{"norm_eps": 1e-05, "extras": ["capped logits"], "init_std_down": 0.00991, "optimizer": "soap_variant"}
Each number is 50 + 10 x the weight over its row's rms, rounded and kept within 0 to 99. Layers, rows and columns count from 0. The size before them is the row's rms in percent of the matrix's.

# up: layer 6 MLP up, 192x64, rms 0.339, rows 119-153, columns 0-63
# down: layer 6 MLP down (transposed), 192x64, rms 0.316, rows 119-153, columns 0-63
# gate: layer 6 MLP gate, 192x64, rms 0.329, rows 120-154, columns 0-63
up119 096:35 52 70 46 58 71 42 50 55 55 52 49 45 31 54 62 41 43 52 61 44 33 39 51 57 53 58 47 54 45 37 40 52 66 40 45 54 43 53 63 52 60 64 42 50 55 50 58 37 66 47 69 45 31 45 23 56 62 59 46 62 46 50 46
down119 102:27 51 36 41 36 32 51 43 33 61 45 32 66 65 52 33 46 54 39 41 44 65 42 33 46 53 42 51 33 65 56 52 51 64 54 65 49 48 62 44 52 52 43 58 46 51 36 40 50 52 47 44 35 55 58 64 54 43 50 54 37 57 45 57
gate120 107:58 45 72 60 49 27 68 65 68 58 52 48 43 43 37 40 43 49 59 75 44 51 58 62 57 41 66 42 56 50 55 57 42 47 33 45 42 41 33 60 52 50 50 56 52 59 38 47 38 53 42 28 51 46 56 57 52 42 44 50 42 48 39 46
up120 095:41 50 57 51 57 74 32 54 43 56 32 58 36 70 46 45 52 51 47 54 38 56 43 69 38 31 55 45 62 46 66 57 48 46 44 74 44 56 39 45 40 45 55 50 61 61 58 34 49 42 50 55 44 48 50 70 48 53 57 44 35 46 58 43
down120 095:54 59 59 53 35 46 53 63 62 46 30 52 54 39 55 48 54 32 52 52 61 38 53 49 39 26 54 61 37 58 38 47 72 48 39 43 41 47 51 57 40 63 53 58 56 44 46 61 38 40 64 52 73 55 40 53 64 36 55 48 50 67 48 51
gate121 097:57 52 54 59 69 38 59 61 61 45 43 35 67 54 51 55 37 46 56 68 57 41 42 49 42 48 35 51 43 53 45 49 43 34 51 44 49 48 50 65 33 70 56 52 49 32 65 47 53 59 53 33 42 42 42 55 30 41 37 66 52 56 35 47
up121 093:45 52 45 46 49 66 32 41 43 51 44 50 37 53 41 35 38 36 44 40 54 59 44 47 42 45 55 56 40 30 57 48 59 56 51 67 38 50 47 51 70 40 43 60 54 36 35 51 48 46 70 59 40 40 31 30 59 42 35 45 61 64 48 47
down121 093:49 38 49 56 51 56 50 62 61 53 46 57 59 55 42 51 42 46 47 72 51 41 49 56 46 64 40 44 62 56 54 40 57 47 55 44 34 52 17 55 28 62 33 52 48 53 59 53 50 48 46 47 44 51 50 72 35 39 63 75 56 52 54 53
gate122 095:56 48 43 73 36 42 45 48 37 44 50 35 53 49 58 49 67 65 50 57 54 50 31 36 68 53 56 36 54 60 51 49 40 64 35 66 66 54 62 58 61 54 53 48 39 51 54 56 52 65 49 52 38 62 62 47 63 30 35 44 49 43 41 52
up122 103:44 37 50 47 48 34 50 34 41 47 37 53 45 37 30 53 48 57 53 60 28 56 35 62 68 67 45 63 50 46 53 48 56 68 40 57 47 42 55 49 37 43 45 43 70 53 48 75 54 56 37 38 52 58 49 38 50 54 60 58 49 37 52 44
down122 099:33 62 35 52 57 45 47 53 38 41 51 49 58 63 64 32 52 33 60 39 56 57 59 42 32 41 49 40 50 54 40 57 46 45 63 50 67 58 55 41 38 43 68 57 53 55 52 28 60 46 55 46 47 50 44 63 53 64 59 31 41 67 56 45
gate123 100:55 61 45 36 52 44 60 72 48 67 44 55 59 52 58 60 35 50 60 47 49 46 45 56 51 56 60 40 59 54 57 47 38 61 68 64 52 61 52 55 65 41 53 58 72 53 35 41 50 49 44 45 63 57 50 64 45 68 57 55 53 68 25 59
up123 107:42 38 41 36 36 54 40 50 44 62 49 40 43 62 44 48 29 57 51 44 46 47 52 57 67 42 31 63 36 45 63 61 37 49 54 71 42 53 47 52 62 38 32 44 58 39 54 53 40 48 61 56 61 52 51 48 38 40 29 55 49 32 53 55
down123 103:67 61 55 40 53 46 63 50 56 58 61 43 34 60 51 62 42 47 52 74 53 52 46 66 42 60 59 47 69 49 44 38 42 33 54 51 55 34 64 49 61 33 44 37 46 37 55 48 37 52 57 54 45 59 54 56 46 64 62 37 53 46 58 73
gate124 098:43 46 36 36 58 46 83 58 37 54 38 68 40 60 44 52 35 50 40 50 38 53 55 57 39 51 42 51 40 63 47 55 32 41 38 49 44 55 51 48 50 56 51 49 63 62 59 45 71 40 50 50 45 54 48 44 43 38 62 33 46 67 60 54
up124 102:52 46 63 39 48 46 35 54 62 44 54 41 52 43 46 45 50 38 68 49 73 49 30 52 67 59 45 47 47 51 38 51 57 62 42 31 59 42 36 35 34 53 58 55 39 61 36 58 45 41 44 49 41 48 56 47 37 49 66 47 43 31 29 45
down124 104:56 54 71 45 40 74 63 56 53 52 48 70 58 62 58 60 53 50 42 53 47 59 50 62 72 49 59 47 54 56 49 50 51 51 47 46 52 59 46 40 54 53 60 58 52 45 39 48 47 53 37 69 20 53 48 38 37 47 37 49 40 60 27 47
gate125 106:59 28 59 51 39 46 61 40 72 44 41 49 55 48 37 37 49 42 64 35 41 46 57 43 52 58 46 47 46 68 50 51 65 38 61 43 66 36 60 42 58 41 43 44 63 73 66 58 44 56 47 58 48 41 38 52 36 54 48 53 38 35 54 45
up125 108:57 38 50 61 66 41 50 50 52 57 58 49 46 58 64 56 48 65 37 66 53 48 34 64 53 55 56 42 49 46 27 59 66 64 55 65 38 67 54 46 48 44 59 33 43 54 53 18 55 51 59 55 33 55 49 40 49 48 64 51 51 45 47 50
down125 116:57 43 43 44 62 51 35 48 58 60 44 60 51 59 56 47 58 50 52 58 50 69 24 80 36 41 39 35 38 50 56 46 64 43 50 59 43 31 41 56 63 56 54 45 63 62 53 54 59 43 36 52 42 45 34 60 52 57 49 59 42 51 58 43
gate126 103:42 50 49 46 56 53 53 50 39 72 46 46 56 42 60 45 30 51 51 45 30 39 61 50 70 63 56 52 48 43 51 46 54 56 37 39 45 44 57 66 70 43 52 70 40 53 70 50 45 40 35 57 32 62 43 43 49 34 53 41 47 39 39 49
up126 101:61 53 51 58 64 60 54 62 73 47 41 55 54 51 22 55 42 35 63 34 47 54 30 55 45 57 37 46 54 38 44 63 56 46 48 60 38 41 51 53 51 44 29 56 50 45 46 56 62 59 60 44 40 33 31 55 55 54 40 39 58 53 46 46
down126 107:61 51 55 57 44 37 36 52 69 32 70 51 66 34 51 63 55 62 40 55 47 27 64 50 55 47 57 44 60 68 50 58 35 43 51 49 47 47 48 50 68 49 74 38 44 36 48 42 48 42 49 56 52 49 53 58 38 36 45 51 47 49 35 52
gate127 077:58 42 36 62 28 48 46 39 44 46 69 59 41 52 43 30 40 60 51 54 55 32 43 64 58 53 65 72 51 48 29 50 45 49 47 55 36 63 37 57 47 46 62 52 44 53 66 51 50 60 40 48 54 63 38 52 56 61 51 67 49 45 52 40
up127 086:43 55 51 53 44 50 35 53 63 48 48 41 53 32 46 44 42 57 52 64 46 44 52 58 65 44 44 53 43 44 52 16 53 38 58 61 49 49 56 50 41 44 34 48 60 54 23 59 55 26 59 48 62 57 68 59 53 61 50 49 42 42 48 61
down127 083:52 40 50 60 37 42 51 47 47 42 57 55 41 61 51 52 44 57 47 39 44 40 49 61 55 55 64 48 63 50 45 57 48 54 41 53 52 65 34 45 62 46 57 54 50 51 84 38 45 75 38 52 45 63 24 54 46 58 68 48 54 60 36 45
gate128 097:43 41 62 26 59 57 51 34 65 62 50 56 51 56 42 42 44 48 41 52 44 44 55 51 42 42 45 55 51 59 42 56 74 42 47 73 64 56 51 58 45 55 52 52 63 68 53 35 33 41 41 53 53 65 47 36 51 26 60 48 57 60 46 53
up128 092:49 51 65 45 46 43 58 56 58 68 54 56 41 52 62 47 47 66 53 42 42 52 46 61 55 39 67 58 44 47 56 63 61 57 54 49 51 44 60 53 64 29 56 54 38 31 50 56 54 59 35 60 63 64 35 56 74 38 72 56 47 53 60 56
down128 098:59 46 44 51 50 72 33 66 37 65 36 47 59 47 45 59 49 49 37 47 59 37 50 43 54 41 58 47 55 49 50 33 63 39 66 58 60 53 37 53 51 61 59 40 51 69 60 55 43 27 47 65 53 45 33 52 36 50 53 39 59 53 66 46
gate129 094:64 55 31 42 47 33 59 52 54 51 45 43 41 61 53 14 39 48 52 45 49 22 39 58 38 58 43 41 62 51 67 35 53 55 45 43 56 52 49 36 34 43 43 49 54 53 42 45 45 46 52 59 34 49 62 49 56 59 50 48 34 50 52 48
up129 108:51 39 41 40 54 49 48 50 32 60 55 49 41 43 42 20 69 63 52 45 47 42 57 48 39 60 63 53 47 51 39 51 54 36 62 45 50 27 40 45 24 55 55 58 53 54 46 58 49 54 46 59 43 39 48 44 68 42 54 40 43 31 54 58
down129 110:61 45 43 64 34 59 64 40 42 59 46 49 54 56 52 42 35 78 37 37 56 45 45 58 53 53 57 55 51 50 47 43 56 33 54 41 47 57 45 65 48 38 46 53 50 49 75 53 53 29 62 62 54 61 52 38 64 48 48 29 43 47 57 64
gate130 097:52 45 45 37 52 47 62 67 45 55 45 42 58 39 53 55 60 46 51 26 44 63 30 71 48 17 33 49 54 42 50 58 47 55 57 55 71 58 53 55 50 37 59 46 54 51 53 55 60 50 44 38 34 52 58 35 43 46 46 47 55 62 59 45
up130 102:36 46 36 37 45 42 77 68 49 47 57 53 54 63 52 51 44 47 42 49 62 68 43 54 64 45 41 52 60 47 49 54 54 37 50 32 44 55 59 44 52 43 67 30 47 66 62 45 50 44 46 40 49 41 71 49 58 37 55 52 42 31 60 57
down130 088:59 35 46 60 36 52 48 39 33 37 52 39 44 49 65 46 47 63 63 54 39 36 60 54 60 59 56 46 46 38 40 49 47 33 57 68 46 28 43 45 42 40 46 63 45 41 54 57 61 49 47 44 45 48 31 53 75 46 38 47 49 66 44 41
gate131 088:60 38 51 49 55 59 57 34 48 54 52 41 41 43 53 36 40 55 47 60 47 56 35 59 35 48 37 50 47 54 51 40 44 56 45 23 57 55 50 52 34 27 64 49 55 51 49 81 57 43 64 68 49 64 63 53 36 46 51 39 52 56 52 54
up131 102:46 43 55 53 56 45 52 55 43 40 54 57 60 71 37 63 44 41 62 44 48 52 47 54 26 56 54 62 44 39 75 57 47 54 58 54 42 47 41 39 51 48 56 36 42 75 47 45 40 51 54 45 58 48 41 63 34 66 33 46 31 47 43 39
down131 101:59 25 50 51 45 50 42 62 57 58 54 61 57 29 48 34 52 42 47 69 34 63 35 58 45 36 54 44 58 59 50 30 52 40 36 30 56 38 37 52 48 45 57 49 49 36 44 45 33 41 47 66 51 53 44 51 46 43 56 57 36 54 55 46
gate132 106:47 35 53 38 47 58 55 36 56 35 52 41 42 55 30 49 39 45 53 54 48 38 48 42 56 47 57 55 45 51 48 46 62 54 50 42 43 58 65 49 45 29 47 68 61 47 60 52 38 60 37 43 60 46 34 71 31 42 39 42 54 69 66 35
up132 091:64 51 43 43 65 36 60 55 32 45 49 59 58 47 41 51 63 46 52 44 39 46 58 54 64 62 61 55 56 52 50 29 40 40 33 48 50 38 39 51 45 74 40 49 67 45 45 51 45 50 68 49 61 37 59 61 46 68 70 39 52 52 43 48
down132 100:48 42 60 51 47 53 42 50 62 54 32 61 45 70 45 46 43 48 49 57 50 45 47 69 56 55 34 38 49 55 52 68 68 48 46 36 56 49 38 55 49 22 38 45 53 43 35 71 47 47 62 40 59 49 49 51 37 44 49 40 53 68 63 41
gate133 099:60 55 41 52 56 49 56 40 27 46 61 46 43 75 51 68 56 61 40 28 44 43 47 56 40 59 48 56 48 57 53 52 40 38 56 60 29 44 54 63 50 56 47 41 59 56 46 57 63 57 55 60 74 38 50 67 50 34 52 42 39 49 43 44
up133 121:60 50 61 57 61 41 58 68 47 51 54 49 52 76 44 49 39 54 38 58 50 51 56 62 40 57 49 66 38 29 64 58 69 48 52 44 65 58 62 62 41 60 44 55 40 60 53 35 38 48 47 67 56 57 48 61 48 41 46 33 45 57 44 37
down133 114:50 45 46 43 42 36 53 58 41 36 50 37 40 46 53 46 58 37 50 61 37 49 54 83 48 50 61 56 65 48 62 32 39 59 45 70 57 31 48 46 51 53 51 51 47 59 51 49 30 39 48 73 58 55 50 60 57 63 51 36 42 46 44 49
gate134 086:36 50 41 51 42 38 55 29 48 50 40 43 58 51 61 43 44 48 59 43 30 58 55 64 55 59 51 40 56 57 40 45 59 31 36 47 61 54 36 48 41 45 54 49 46 78 63 58 46 47 54 30 50 55 43 56 67 72 40 51 38 54 50 57
up134 090:49 67 52 47 55 72 44 62 48 58 52 54 48 41 43 55 37 64 43 39 62 41 44 49 44 48 60 56 36 33 38 47 52 51 48 45 49 40 37 56 51 40 34 65 63 37 58 51 65 53 43 38 73 52 51 72 48 51 43 60 48 40 64 69
down134 103:51 50 37 46 59 32 49 36 42 51 38 35 69 49 59 51 68 68 49 58 69 59 47 42 65 67 51 48 37 43 47 46 37 34 29 49 40 38 50 48 60 49 48 48 54 58 50 59 55 29 53 47 48 38 32 40 41 46 46 51 50 47 37 56
gate135 091:51 71 53 38 55 53 52 74 51 48 46 48 55 55 65 47 38 64 53 50 59 47 47 43 31 56 80 58 46 55 45 57 67 27 49 56 46 55 50 54 33 53 62 42 35 59 45 22 52 47 48 45 51 59 51 55 42 42 53 52 48 45 58 53
up135 086:47 41 63 57 41 53 40 26 38 48 56 59 31 38 31 53 51 53 55 65 50 57 48 56 63 37 29 57 55 42 51 42 43 41 55 62 50 29 44 43 52 48 38 56 50 42 65 56 34 54 54 49 55 32 47 40 52 41 54 49 61 70 51 61
down135 081:47 51 45 28 44 56 43 53 56 38 48 29 59 73 45 58 40 46 50 42 53 58 52 53 54 54 51 22 63 54 42 49 45 52 53 58 58 46 43 41 56 43 55 50 55 78 75 46 66 50 34 63 55 47 41 56 48 38 55 50 42 56 38 43
gate136 099:56 30 32 37 52 61 54 48 33 58 54 32 46 30 55 49 48 35 47 53 62 53 52 42 51 49 55 51 57 47 51 60 55 54 47 53 50 47 38 62 33 59 77 47 64 31 45 46 64 58 37 48 41 49 40 42 65 44 41 53 65 43 36 48
up136 110:61 53 44 47 56 61 44 51 56 40 56 50 36 29 50 54 64 56 49 57 46 27 47 33 66 42 59 55 48 52 48 40 49 57 56 33 45 45 56 54 42 55 42 40 77 44 45 55 37 69 67 56 41 59 57 48 57 66 59 40 58 34 55 55
down136 102:48 50 45 39 64 49 55 60 42 64 49 49 60 40 45 63 32 44 52 48 66 45 50 39 37 41 48 47 59 54 63 63 47 52 57 53 51 53 42 56 27 50 60 58 56 56 61 52 61 59 32 30 66 47 54 56 55 31 52 69 52 59 46 26
gate137 101:39 31 45 36 56 58 50 46 32 45 38 47 50 50 38 63 43 52 55 76 57 51 56 62 51 47 52 36 37 43 44 62 38 55 56 47 32 72 48 48 42 53 57 45 52 46 48 62 66 55 31 40 45 49 54 57 53 49 37 68 51 39 61 36
up137 098:38 57 56 49 45 58 40 48 47 42 50 36 53 62 43 64 61 66 33 70 65 49 55 56 38 59 52 68 62 55 43 45 44 58 67 57 48 68 41 56 36 53 69 34 46 39 40 48 55 42 26 46 53 50 60 52 62 57 46 40 45 39 54 49
down137 093:70 47 48 48 51 48 60 57 71 42 55 48 49 50 61 46 43 43 55 37 38 60 46 66 56 38 49 57 46 46 51 56 42 33 38 53 61 39 50 51 61 47 44 59 60 63 32 63 49 63 47 45 48 58 36 57 46 56 67 68 41 57 61 79
gate138 108:35 36 73 57 47 55 46 37 53 43 49 42 56 23 35 38 45 55 66 33 48 46 47 40 41 52 40 53 53 46 34 45 54 45 71 53 58 66 52 63 44 52 48 65 30 44 46 70 58 62 48 52 47 48 44 37 53 56 50 61 47 50 56 49
up138 108:52 53 49 75 60 53 47 45 59 53 52 54 47 42 32 42 45 51 65 29 55 62 41 65 34 54 61 38 52 38 46 46 52 45 67 55 49 72 42 69 52 36 54 56 38 45 35 60 50 45 58 34 45 48 46 45 60 52 44 49 56 63 56 31
down138 100:52 33 49 44 31 60 51 36 64 38 42 51 37 57 54 43 51 43 48 47 43 56 56 53 65 61 41 52 61 38 34 31 53 46 52 34 50 36 55 48 62 66 55 80 34 56 36 57 43 60 48 56 42 54 42 55 48 65 55 58 46 42 44 44
gate139 089:51 29 32 40 42 43 60 51 47 42 47 56 51 65 44 46 48 66 48 45 54 38 38 70 66 49 62 56 57 63 37 48 53 53 49 54 62 41 44 59 55 50 66 50 53 56 53 46 65 61 51 54 53 65 56 58 21 65 35 38 44 50 61 51
up139 095:51 49 20 54 49 64 40 50 55 47 43 39 72 48 59 37 46 64 43 29 56 56 60 48 59 48 67 63 44 52 47 54 56 40 56 50 45 51 46 60 60 31 61 51 48 61 54 56 40 39 51 26 40 54 56 33 52 58 57 59 38 41 55 47
down139 094:39 63 59 62 43 35 54 73 65 49 43 49 40 66 53 50 55 50 50 41 49 55 56 57 40 44 35 37 15 48 42 55 43 43 61 43 51 52 50 50 46 49 51 38 45 58 42 68 58 48 42 42 47 47 64 45 55 34 47 53 68 35 50 62
gate140 107:53 34 28 35 42 49 69 60 40 50 48 45 40 57 59 54 48 50 36 35 57 40 46 40 52 39 52 49 46 43 47 37 50 67 53 53 47 33 44 54 39 72 57 39 53 28 46 56 49 29 47 59 50 53 52 57 50 45 53 40 66 68 53 60
up140 109:51 51 37 53 51 35 59 47 40 48 53 49 44 56 43 47 44 64 72 61 46 46 64 61 64 55 50 46 53 57 47 48 41 63 38 48 79 48 48 30 66 56 31 57 40 58 52 41 54 36 66 65 63 50 65 57 40 51 45 54 55 39 40 52
down140 116:39 49 52 48 64 46 66 54 61 48 62 55 48 40 60 54 61 63 51 59 56 70 53 61 51 54 42 42 36 31 54 59 22 45 49 58 55 52 60 49 63 49 62 47 49 72 53 41 45 50 46 28 46 47 62 50 53 73 64 49 40 52 62 50
gate141 101:50 42 46 53 55 53 61 65 53 48 57 48 43 55 49 61 66 39 72 60 61 46 53 49 41 55 58 40 59 41 62 38 73 64 52 49 49 54 58 61 42 47 66 51 51 55 51 65 36 64 47 38 34 34 40 56 52 43 45 47 47 83 57 52
up141 095:61 62 32 47 61 54 60 40 43 44 61 65 47 34 63 56 58 39 66 67 38 59 40 43 61 62 51 44 38 65 66 57 48 66 59 47 45 49 47 77 50 54 45 64 48 53 40 58 45 56 64 39 53 48 49 53 61 55 34 48 55 61 45 55
down141 093:52 40 57 61 38 54 48 62 25 59 45 49 42 51 40 43 54 49 40 66 66 45 44 59 45 62 64 49 41 52 32 34 64 28 63 41 54 63 33 45 47 60 48 50 41 41 52 51 57 26 53 62 58 53 45 56 39 50 50 36 53 42 56 58
gate142 098:59 54 62 40 50 54 35 58 58 47 54 63 37 53 61 46 40 42 39 37 55 24 37 60 47 44 54 55 61 58 48 61 34 61 57 55 60 55 72 69 48 46 43 52 55 38 53 46 66 64 61 48 47 43 36 42 43 52 48 61 55 74 53 53
up142 099:42 71 40 44 36 43 54 39 53 36 58 62 29 43 46 47 45 39 43 42 47 60 30 43 39 40 34 57 55 53 47 24 54 62 58 53 49 54 58 54 56 54 66 62 66 33 53 40 43 38 58 52 55 46 43 54 58 48 62 47 63 50 37 55
down142 097:59 28 44 34 45 50 41 68 49 42 41 47 34 57 45 43 59 46 51 50 39 50 59 71 48 54 66 60 55 44 50 48 37 38 51 57 52 30 51 62 45 54 53 54 26 67 48 63 68 67 48 49 37 56 54 43 43 61 39 53 45 50 61 44
gate143 094:51 52 57 55 31 53 45 49 45 43 58 42 32 56 41 73 49 45 47 55 52 46 37 57 55 61 56 61 50 49 57 71 46 50 60 60 47 45 29 29 39 49 45 39 53 54 58 50 47 55 51 54 41 54 43 54 73 35 47 36 31 67 59 35
up143 082:44 49 56 60 53 42 69 48 50 34 66 46 49 48 66 59 51 50 45 41 49 51 43 57 30 44 46 62 73 48 69 58 37 55 47 53 36 38 51 42 44 37 72 41 36 56 49 52 52 52 49 58 37 62 54 50 52 25 55 34 42 58 45 55
down143 089:50 57 51 43 48 36 33 50 46 60 40 55 59 36 46 27 63 47 45 63 48 47 47 48 44 44 48 60 48 55 35 30 56 48 55 26 41 58 55 61 51 47 66 59 44 53 46 38 38 40 65 50 59 59 48 44 19 61 50 58 57 43 42 53
gate144 101:46 44 41 51 37 45 14 42 45 53 52 50 70 45 68 36 34 45 55 62 48 41 49 51 45 35 43 55 49 48 49 47 39 67 51 57 47 62 52 53 52 43 52 39 55 47 54 55 52 48 49 48 41 44 59 39 74 65 70 67 41 43 55 50
up144 088:46 49 50 61 20 54 47 52 44 51 41 40 49 44 62 45 50 72 57 49 54 52 48 64 60 70 45 67 51 36 58 43 61 47 44 51 50 56 40 46 57 45 58 54 62 54 59 62 62 36 68 51 64 53 34 77 54 44 57 55 50 38 51 43
down144 099:41 53 50 39 55 55 40 51 42 61 47 42 58 49 44 52 76 45 34 44 44 52 50 66 47 47 58 56 54 54 48 27 38 57 38 62 59 56 65 39 51 59 52 50 42 45 67 24 51 40 36 49 60 42 42 57 29 56 57 47 56 60 38 35
gate145 096:46 50 56 48 54 52 45 55 49 28 66 51 75 36 52 47 53 54 52 54 44 38 64 51 46 43 57 54 34 51 47 27 40 45 52 60 52 49 38 35 42 41 62 66 42 77 56 45 57 37 66 46 53 55 37 45 46 54 68 41 45 47 47 60
up145 104:38 36 55 55 58 40 42 31 60 59 65 65 44 58 66 59 18 55 49 57 49 56 53 54 35 45 63 26 49 53 51 52 57 54 57 65 36 58 55 39 66 53 37 38 39 52 45 60 55 48 48 40 55 52 51 52 63 53 54 54 34 48 51 51
down145 091:56 44 52 34 56 73 57 45 55 43 38 30 62 65 30 38 50 38 51 57 55 43 48 26 50 39 37 58 53 50 47 49 37 36 48 54 68 40 30 57 37 59 37 48 52 57 57 50 55 52 51 50 47 44 49 54 43 54 60 50 74 46 48 46
gate146 092:41 57 41 36 38 52 68 47 66 70 61 46 40 46 64 36 62 38 40 61 42 51 44 55 51 47 48 45 40 56 52 61 56 50 40 50 36 56 42 30 43 35 58 50 58 50 62 42 57 40 42 57 44 48 39 62 63 41 72 41 32 48 49 58
up146 096:58 60 39 45 53 52 71 43 59 76 39 58 60 37 45 53 56 54 50 50 44 41 59 36 45 47 61 61 34 46 53 65 39 50 70 56 49 48 61 45 43 55 51 36 50 57 53 31 46 53 45 55 33 41 51 40 43 61 77 55 54 49 52 65
down146 096:57 51 50 47 31 56 35 58 58 43 40 38 43 61 53 40 56 55 39 52 60 49 50 46 59 35 47 48 60 43 39 48 59 33 30 54 55 68 54 43 49 52 51 59 41 42 64 56 46 29 47 38 73 31 51 63 56 63 44 42 62 64 62 47
gate147 092:65 45 32 60 53 63 62 60 61 53 67 45 51 53 47 45 59 42 51 54 46 53 49 46 46 39 56 69 49 61 42 47 65 39 66 43 34 40 56 38 40 55 60 57 58 55 49 34 40 44 52 41 69 53 34 52 34 52 60 34 46 55 71 63
up147 102:57 62 49 51 61 74 48 54 46 59 45 29 45 61 50 51 48 60 62 44 41 36 50 63 58 63 51 52 51 52 52 48 46 50 36 37 53 57 59 46 61 40 59 59 27 47 40 50 62 43 42 40 50 28 52 61 56 36 63 44 54 44 29 30
down147 093:55 65 64 45 59 64 68 47 46 58 36 47 44 47 50 46 53 53 49 44 66 59 51 54 58 45 63 73 41 15 55 38 51 44 54 48 59 66 60 45 59 54 54 44 45 47 43 61 41 51 57 40 49 51 24 48 57 43 50 44 40 58 35 40
gate148 106:55 60 38 36 40 51 50 38 57 61 38 63 61 74 30 54 52 48 61 62 52 58 41 38 68 39 54 58 61 67 58 51 48 60 46 41 46 63 49 60 48 62 58 50 36 42 46 40 36 60 34 53 54 42 46 36 41 48 60 31 51 55 47 45
up148 101:40 43 67 59 59 35 44 53 55 47 53 48 64 54 54 69 42 55 46 41 46 36 50 57 53 55 54 41 46 41 41 34 56 56 47 38 32 51 48 60 51 48 33 38 56 50 50 69 63 54 58 69 57 52 46 63 31 65 48 46 63 52 23 58
down148 097:50 51 48 32 67 52 56 51 58 41 51 39 33 52 40 35 41 23 62 45 44 42 64 42 39 62 53 42 55 54 37 51 60 48 57 45 56 55 42 42 51 41 71 37 52 55 51 51 46 45 24 46 38 59 48 57 35 49 38 52 45 54 59 70
gate149 099:57 76 40 46 54 45 50 56 60 47 25 40 41 63 51 46 56 49 38 44 38 50 40 39 64 66 29 36 62 61 46 67 46 37 54 61 50 32 41 59 52 40 56 52 39 44 53 48 53 37 47 47 43 58 59 42 58 41 54 63 58 63 53 55
up149 101:53 58 26 57 57 44 59 53 59 51 38 67 44 48 73 57 47 41 55 41 37 58 55 39 62 56 32 39 55 46 47 68 50 43 52 54 52 41 53 62 54 49 53 57 39 43 58 76 61 54 42 50 43 47 35 50 59 35 54 55 72 63 47 56
down149 106:37 54 64 62 52 38 58 40 65 71 45 57 50 43 63 43 68 41 36 36 57 46 59 34 54 53 51 66 48 49 53 47 70 52 40 57 47 54 59 41 51 61 49 62 30 55 38 65 47 56 53 40 64 55 45 60 42 66 56 62 36 49 61 53
gate150 103:65 62 47 37 44 54 48 51 52 50 59 66 41 66 60 57 55 53 36 51 30 50 54 41 34 47 49 52 38 61 44 37 64 61 53 50 50 47 55 65 42 70 53 48 44 56 42 35 41 57 38 46 71 65 40 40 35 70 39 48 51 60 51 47
up150 090:56 58 35 27 44 52 40 52 44 55 43 58 37 38 66 58 59 51 38 51 39 59 43 36 57 40 52 41 52 46 33 68 57 63 44 54 42 56 37 48 37 44 49 51 41 52 57 47 60 62 29 55 43 41 31 50 60 65 55 57 56 60 70 49
down150 096:61 36 50 40 66 40 47 52 33 55 68 48 51 40 40 38 45 31 54 69 77 57 53 55 53 48 47 58 56 56 62 63 44 49 44 46 52 50 40 29 36 35 72 62 64 45 49 46 48 51 58 40 44 43 57 54 56 54 58 49 54 49 37 55
gate151 088:64 52 45 60 57 70 41 65 50 49 44 34 35 33 51 48 44 32 61 52 50 34 60 35 58 44 39 45 45 53 46 50 50 41 86 50 40 49 54 47 53 39 67 43 43 41 40 37 52 57 54 44 35 44 53 54 44 45 60 38 51 47 49 59
up151 098:41 38 46 45 49 42 59 50 39 53 42 40 44 49 49 31 57 55 62 38 40 58 48 68 51 47 50 31 47 68 64 42 55 77 44 45 52 57 40 40 52 54 61 30 69 55 55 43 50 45 49 56 56 39 45 41 63 54 50 30 48 45 59 70
down151 103:58 49 54 61 39 49 42 45 32 42 56 43 58 43 41 41 36 32 46 47 58 51 38 45 32 48 45 46 42 42 59 57 48 40 47 63 43 61 57 38 32 60 42 54 38 27 46 31 50 50 45 68 34 45 45 41 55 56 58 55 60 42 40 72
gate152 091:39 42 51 56 36 52 52 62 76 52 40 58 61 46 47 37 36 46 54 68 64 37 47 56 32 51 55 44 53 59 62 53 48 55 61 54 52 50 48 39 47 53 41 50 62 48 37 56 43 35 44 70 38 51 56 67 67 33 66 65 60 54 48 49
up152 101:58 30 44 58 56 53 40 51 52 42 50 48 54 66 40 67 62 68 52 20 48 63 51 48 49 53 47 47 46 52 39 27 51 40 50 40 43 56 51 39 66 39 42 52 57 72 60 47 48 56 46 42 51 51 53 48 39 58 34 39 41 54 55 30
down152 103:40 53 56 41 39 49 59 61 57 48 68 45 43 59 48 55 44 39 57 64 62 38 49 63 40 60 73 43 46 57 44 54 58 33 49 57 42 34 29 51 39 34 54 64 46 57 53 47 39 59 44 66 46 55 61 45 58 51 79 49 42 50 54 56
gate153 103:54 56 51 45 53 59 53 49 36 63 42 61 46 43 47 50 40 45 55 59 64 78 77 48 48 49 48 31 44 68 51 47 51 57 54 59 55 37 62 50 39 53 53 33 57 74 37 58 55 54 42 40 55 32 50 65 54 50 43 62 60 56 48 45
up153 091:36 37 70 48 52 57 57 48 31 49 65 55 56 32 40 58 60 65 61 39 28 43 63 58 53 57 44 52 57 48 48 61 38 53 46 43 52 52 55 56 35 52 46 28 52 57 59 46 58 68 48 35 58 60 60 61 54 62 61 63 54 45 42 48
down153 092:48 44 46 39 59 65 61 47 55 23 43 37 56 71 52 46 33 57 61 50 34 53 42 62 41 46 36 65 53 38 43 40 46 40 52 66 47 62 40 50 49 43 60 44 58 40 41 55 51 37 35 66 38 57 40 52 50 57 57 63 37 49 53 61
gate154 099:54 55 44 56 43 52 53 29 43 46 50 63 47 46 54 59 48 68 43 66 64 50 44 62 35 42 63 23 53 42 49 58 56 41 52 34 39 46 67 60 52 48 67 58 52 59 24 53 50 42 66 40 54 47 49 34 45 50 60 48 59 53 45 58